Part of a small language model's weights.
Size: 9 layers, width 224, 4 heads of 64 (1 for keys and values), MLP 896 GELU, vocabulary 8192, 6.74M parameters.
Architecture: LayerNorm before each block, rotary positions.
Each number is 128 + 24 x the weight over the matrix's rms, rounded and kept within 0 to 255. Layers, rows and columns count from 0. Numbers have three digits each.

# layer 4 MLP down (transposed), 896x224, rms 0.0992, rows 660-688, columns 112-223
066123100148102127120137125162098111164098114126162157151153114097143165146104128158135102128147105153114102149140158148128095124145116111101090121171119123139117145139114120147122098120140122116130088150127104159083125115142133138163176110120120127129157103135110120135154129115140133135143114101138081141133095111146100103148132103187
127165093124099131167100159162160120100098107128166164114103139121126154128131151101134100125157114127150135120156156136128112107105141116125140101112105107124151125157111117135160095103128140124161142104118147059136085129165154121102087127121144115129141104117125133108116119083100121187125159128116120167153122174110129127129144120086
121131138064135137096156112119119095115131127133117115134152130133087129144124174103160132093151116157162114113156140079142146122093125138106149143133119122130199111118142122134114124134113092133103119122115108111121082140120110159115153128135142173144104144146152133095173145103151131130119096124179156118114117125144101125135169153121
125149156097115097097127171128104154115108109149114106094117133082136159126116126144104142134150135162120092175117107084133087109119108098158112149134156169157123113177128134090151116147122147132141182126121125158101151137112164117129106117182138184148127166059157142094059158164142136104118116165118127139149112162110106112130108139128
117159164126170162150131156118105126126125128169156133121083092122133167087112099186136143126152094120135113131153111147132121130156085121140069146099145138170097173146122133179119107119125145106166131113131140091118125135136115165121124150151140171130141108138164124073137149139113124167107077125173148117107117160118141115143118139120
133130147085146152181148106110184109114130106147151120130124135104100155175148136147130124105127152118150118084107118122133150098152109166140129140134149136110146106112165091181139128149143120146073143170091146152107117140129151113114151116173086091129135198129111139086135123100146145122146145127120090117123110158122161159105124096130
081130130104141119087108112156143126136139147110139131142120137122136119130124167134161115121140090097103167150100123109112119076088103109122149128078124112165160133195101146132151116117166135107118095159138136136120116141154136144097142127120160110055114089118174124115144157179108101165102093090141150121133150136170133118136149122122
087135142121123102101149147161176131125166105119114143149104155157139113166127180123138137140153117150077140115142134153141144160124124102140157100119148155121144147163124147123114134127077113134119141150129097105140145162153104098097157125120134118086109147109117168156114138076147125148129133123101116144119104107140121092106139102128
126118119091111098130124156146154149119143099138126123137149128109112180122128099143131122097128113150163135126116128154090175147098127164160121102157127094135135172131110084177162132125106166149140138141121134110126158120144138127113109107118141117162151137157141129137103146096128114146158132147122139119143134147100156144144101116127
176101123144158110171148127152157138126161110161085095157150147105141133109121174150120125142083091075144140137100139109164146143116150131190124110138128151144113167160096137133164140142136155090123140141146166150179148120096157148100111127129087133102110125134115140144122140139119098140177125146125105139140070100157168117073159129053
157136135113124127128131152154147135105136112107152152135079135119131092127133072082141131118154118047117108105122095145158118122153153125116113108124116142126155127141114118114116140106138134177172107137118113134141152140129103098133136115106131141118127101108173123121158136139159148165096128117139160096141140112074135155146096102145
147117107058148111100130132146130135127107128106096149144131128110136095070165134106174147148129118155100148124107095144167139090113105139142142087126144129149167133094128139089128121120141086111128109146128112098138117118152145097097115139134191149142130151116133106154184141110093164122110150111180106124132153130091148123103138152127
165138143056119148144135152103092140122139140121113111087095117118114124149109141134126131104136088148127115132125136102094109144161114125113108146114159118111136128123115139128131117123159125152146151137162110138158137137130132119098112121131151150126145123152141159136131112119090132122124091127125124117153101147155047103118130136087
164149126158100172137108174104104124184144165143145167119134129126112120139092119145153097094130089095119143138117113165115088116112125128136120135129159117112130133159133106135080083160105088125130083100117088119115101105123112190187140165081124126142129147135168149124143118144114161091138159094142141116083161147113115139129151167138
102109128094131156138145153163127094120150155108142169098140158186129151098130101119161144147105122109152119125123145167144096117112087142128136127128090110109110122103120112131153124106164103088182129144129105125112079151086106102156149132135121166142164093104139113108125102137118149136132081127104113111120143133163129077102112160111
109089103139163118129157117189159132120119124102123141130104083135148136113131099123118163135155114132147121133127107081152109097163106124144123118137114092111101141101125094115148124152123117133138128100132111105151146091102142121174089134129128110140166148129120094118132167127116150166134116149178122133156125161158146118139127150103
141139194143153106122144158105179095122136154137139115148106145120152121089100126130120155130125164120156084123114124176100127133118124149147106114151102149125135131129111133155156114147112140142163138148106130126128122165115161130141085116115098132137101094182137111127089155143107125115120118142142104152094141125130129114114117164120
082104109172132112164175154148196164169112128070134065120095166145116147163135108105131123125126114148124096129114135126103139094083116149163134129115201149131161092114086097119162124145086124125149166097109134104142149124145069141151130139134123084097104085132136140099144106103140120140149089113173174110132099113140104138122170124131
146105111128105147156126216152160106150108108095115056094136135090114136154116157113144099106124119103153126116153104177119139120121154133136127164110229140084155103080131149136111121144128129139176134126159161143134126099101094080160132145122140089132070091132128095134124140115137130110126131107157149101113036140118169109074125168109
080125090130119116147115136111152096099102136099108092105102108144125124131107125135098133154131115136111129092110121132120100148131125167139106132129086095170113106108107140121113104158112118129105110104102121107112138170107126132111118136137128133132141158136153153138115085135118130158127103135136148128133107124122049124162174100137
113092137120141095129132159087161159151114110118132119144157126123133090133133155171154080134110117120093144117173170123170145125112122146092115098088129130122124118150106110137089127064129162111101141115083150078106136151120120161059126122109101112088127176134104097136123130071173167154152129145158162142115122141151095152109110088122
099122150143148098158151088132126140113109096129128136144129113187146106154168114090105124105158094124142114132147110114101131152077130172165090130123140121165106144154100120161157105153100153143136125200049156119135179095109129115133094141149129087108111132202140194172082127103092092143131108138108184122096108164122149130125165167119
155143159110131081146109105154177149164121128104184131134167125163171139114127136120098125127141107102140072135129116099094128112123151120117088100114092174129112121099080117116120098104143154113147110094117112102122156135162133126090122164114127079146114147114144100138135123120119140142139135109128134105109152117145139120116142143114
066103118166135127150150140086093125131140134120097153141133123187108082157143111126126128094124118136119139123123116139108154136101110185122150144129127152121136120097162122115143147155130167083108107114103131096157135165143146119098130098158142138155145123090136176099127169140135142103141137131142109119105139144107104155144146147120
158118078095157108095108136112142151131121107144086127115161129124110090115128123146165094166120134134116141109134103118145113079107112144181134099132110150125138156114119149189137167141133147142102129125129111109122142143128119130081131145131123093104102137205128177084134140146100135165125112098166155142196130139142101120148156093118
128106118161117091158135136104098118105063158086109143088169119089160098112111102112107162080097123128169072142150134127124139145084147131137052124124119111168124146116160098155138119078115129156110136141088180123157128119154140170145093112158129113096109113125146122160137118111125142122089169121132132134143120103160149155111135149107
143100150154128160136156153124057117087157161098118130134153116093107100142143136142088107128118155123122137155153116143190143124115116118078143092153118155129108171099159130101120183163096089135064043158139108108120116143128192123164125141145129102127139114093123165106137115118131123102111134134129127106158107141125153140118116126138
118145132158148116118102108122108140157124110132135135130078143132168121151122095133127125148134097120125096099132153123103118124128120091118091185126081142125125154108134105141087129111125152147134102088121113142120114121104132175131133163104125148132123134145137154144106135103131118159139153111087173118155095142121116131141118117121
083117141131112116145158168150171153124113114156113129167133140158170120114121117091125144122129122166126125165133129125113154126139145137138128138118144125115105125137163106163067118195153142150121130099053149143126142163112148145118178095131098100128154157127111123115111098107111121155126156106147121194115145131188102127138119150136
# layer 4 MLP up, 896x224, rms 0.107, rows 661-689, columns 112-223
139085130154088122137128136073078100110158102144124118133172169161140140105105145131077135106099113114123144165114134110153163128152124148103135135128120150118110135115113106122127147134129099106102129136111143115157142121114143144123136158176098140118115134132154150102129124130104119129131126152128127132163144116160104117156103159112
122105131132174129135150143126119105142150130171143129146134145146070092149129109124119119119163157139157124148179124150122152140095125146148148142082125153079107123149119115126134152120078124143146160121133088120121090104109147156113120063134118143132192137150139127127107138149118096132172162129081155130108134103162126110127076128101
090141181138087136144084094147154084149121107094104085124157106165129114098165111104126128113101127143139056113131114155112129128133142177127122117083138131148140145034134114149151121110049107125097162169126095103162140149131091135147148091073104150135110123143129131091161098138131103149140126166136145038120106127135123138114127141093
140101094109130104161144124146128157104164139125144131120152144121162094147113159143141116125124144178148162134076138135091104070095110155137129117109119139074123109105114154062134197132136153120128135139150105127120128116170152113150083114114113138104136142170076149131160123129104148158134151152133161106171132116125153166148062145134
123135110100099141086134121122144146149123115083168075128159130131128119101142151087160156163118126113111107150149080113103138183117197120091167081123129119114119164115144126087149133099104119126155136153121119084098133132145123112137129145109146175174115113150122137175136151119090104182146125131107134095117115150123112116100133103098
105114131111144138147110135140148111155105078138145132118182111144158120112147153078138121113107155161181145121092122161120136176109153092161143133130141144133112096121101108117136143115135111142102128133133136109199133158122095102126137123123122163130154149108147111111096131125071088154180134179170141143139154110077146156165127120119
139144144135134144136161123124146112094093134127131099134160138075094160103101101129140156137120136105134123112154091112102111125121138094130097116145109134153123125117165142107157117090156182084121132114107073115114127142108174096131122114116152130120089133116140111103099133151119137142185134114156082105093154168123101123173120098158
137136103121138152111097069120104136129095124121121102144121154111142155139103155116157137118172117122113122124097159128152095113112135142113129137128153135100047133114115143119114129153105157106157119118126117127115121132100153099129119071131119156140113126097141148111119124111085171139093141129148100150130122100124125118093134097123
126137122120108147095078165123123119105125149130152147126106129143108114100143113110115085075126171162136141126140144119112148092114123129130135157169105191130148168127167145148147113122114144124129116168115124094131122121133130138135125128123153107136176123123105132138138111135159127150164136113144173133143161154129129152095154109121
119141111159141135159119122099145115128128121114103109147102102087141118098177168143170134116114123137147153155121141129172128126147095131152133128150095111073107075121137093156168131142124124156152137090140120117135134139192134129124098154135155110137130115124173151086133153072127104095095098094128113162121055117117118147107130127140
102167135121099142146131139140140153161100118116122120117134148129141122112135131148157107163108098111102160140117131141121177156138127138111123131095128092116140102143118143157156122161121146147116091125157085118122140140132122100154121101128093136100121119104113153118123145156113097147102067115128116143145121110131094134120125141108
104122099199110120164139111129085111129125107177117129109125114156079139129124205118107128143105134147146135135117166156144138152107120141129126125117130168120125136174113100131157167085085134145120191076130116131131089063154160120170124118125127153138185126132125109122113138099118103082126112135150130139120158099107119146115117098115
150141188132132123148146129086146129125144163152135151117130111124132131140133138092121156139102164155106113123061133171120146147126107156139129096102076136172127145148104092163136105123112088158120118116090121149122104118110138152141098121099094119171121151144119143102141125128130151115163147159131170145132135100151189099096129099132
113113175172137160137100124090117101107141162143144103147107099094101158125126155133139118133071108105149133134131111092124146148097124131118121112137106099131159205099119151127116156120162140139115132129134107151124117108145113156135133177116131174123163128137134148107133125169106129110127099163145147111099156144095149131123105114099
156133142103130124154086149098142133118104089146074107088111146131114148130152140122110121099111143117141119143102163131129170098122124116148133108147109095112178106200167144087101126151157133122176165161136165110138088145103149132112119108101107126132110108132116115141097119182135130144132145163092111102157113103137103140139102135143
122150092103134157144139134125081123137079114118143173110166123143115115125118148121157117130121161155151127117110174126149143125080084180134159112120141112126152125121141114148116101085100130117148110109164168136141132139143139137136140132120147184111155131147079129123116168112142116158115162112170152157118118122148130122113115138137
164135147117161112134145123075090084122118144141135071119129103089165117139130117187138106070101164137135163158138114126104156141126146089161116134129097123169108143119101159124128182133108061118134138131159176123153163141122124172118175149139146146122168188118137134131124209110143146119155182127127129124126110157086106105144117115158
114117145135106120131115123156141160143153135185103136152153098095127105119111157111120131118109132124107125167146177078140148159157147111153088118163135203067165150102147129065108144158129152105082143110120136080121056132138158134155113100127106136100139163103128110157153120109126122115108091152131113088088112106102177139168160148128
173098107113130149165081082124101145149139111141147133153159183094127144130123133147143122096097140104129122107100128149157156141150131154091133118146136128106140157135172130156135166157173144116102141147186133091144065133128120151141139118104079139162122124145112124149150157125138145084119102123133079092086140098143150146132078143149
136131104114170106122127094103137136143108160158134124114078103107120137121132135116121107128094149161146118152142148116150074123115153109105158124084165136115125113120073160104088146147132130134147144116087134142155099106110161117135164159104132127132126174134085095100113127081175148148169115126111113153097095119116143142122149117148
173095129139125098055078159158146125106125157109172120115123118167137109139131168106082127135160138128130138131140108099116144068120162145127129169097105140132118152163114100129117105148125160171137122107114106110133107122083162159177085068127129116136100137156117111122153083150106119143145158093134191163141088141154163118188153110167
129101147098107152109126152146083140124093117144085138122122142117085118138086078129103122143120105107120129097105165086140153100125081116087114130093108136158060180118115115154156152127152141136163139150186176149117131087110120152126136116109131142138109142133132116121156134135148143116108077091123117148068122165110139100175168142118
189142135130118092094138147147126124133119099101106124099124156095181127131096146113128106135125136130128131111120149107097110102123097121142123119133120072139162154122135142105155109071063160134098137101110090172080151130121111100142145132102127167123109119144132098132152117091120143169125127107083130153166129127134131140109098099175
106100101105178159118137072158139112192149121138139110104114140128170117137119125135132164108136125124128165124120143133125143124112110128112109096133139119124111119108124121155177144148141084122088133112126178129113137153139127130123123132153131157138102159138129114075166152145148088085114092089092131108117147153142127154134109159101
096139128154135146081147159145130163121134117154152089118167142125111123147148154171115103149168160105154125118119157083155146085148141129105124098111154124134151131154117108101177101106149117080117171120132105141127131114151061138126137110137119138117136162143153107112075098165114094111123160115154102165139147111136146119158140148142
083095150114147123089122123123135145148089131091077132106113116122134153130152101139142143126133130138128146153067141152089125114146140102157125114089154118103111166114150132088134104095122146124108135110125148154116118142140147203079135087122112089124149121152161158121104142133147082135122141140155097150136117102120105142126091172154
136126131153162125144133149171146148141107141128072106095126107157114107155080130147139113149128151133163152090107128111130117166132109145105155122120148181155129123159102135106174091137158107106131154138154124119118128158111116150199141167105125136152137120095119109098117124105145124104138089169155131071070144121126088159114142095148
181154102144114134082125118165098144131131114121144123102128076153106124197155103165126126122124139203170076147164128093141117112086098126131134133139176131134134093132139142156150143099151124220123111141155123097127116090133104105123144154117145110121139158128095121114137132142132144180153106145124131132137107123121098139151093124134
179117150114146143152120107126147160150153098143119133138129108108059148150120146168159146162149080173161100140096120119184119136148154144108130085142108096198175119095131099164163127158177121148159098160134145035129080088136174146124111172186079123139128071130129153112150133076186127143109118148135084133125099097108146112100129133135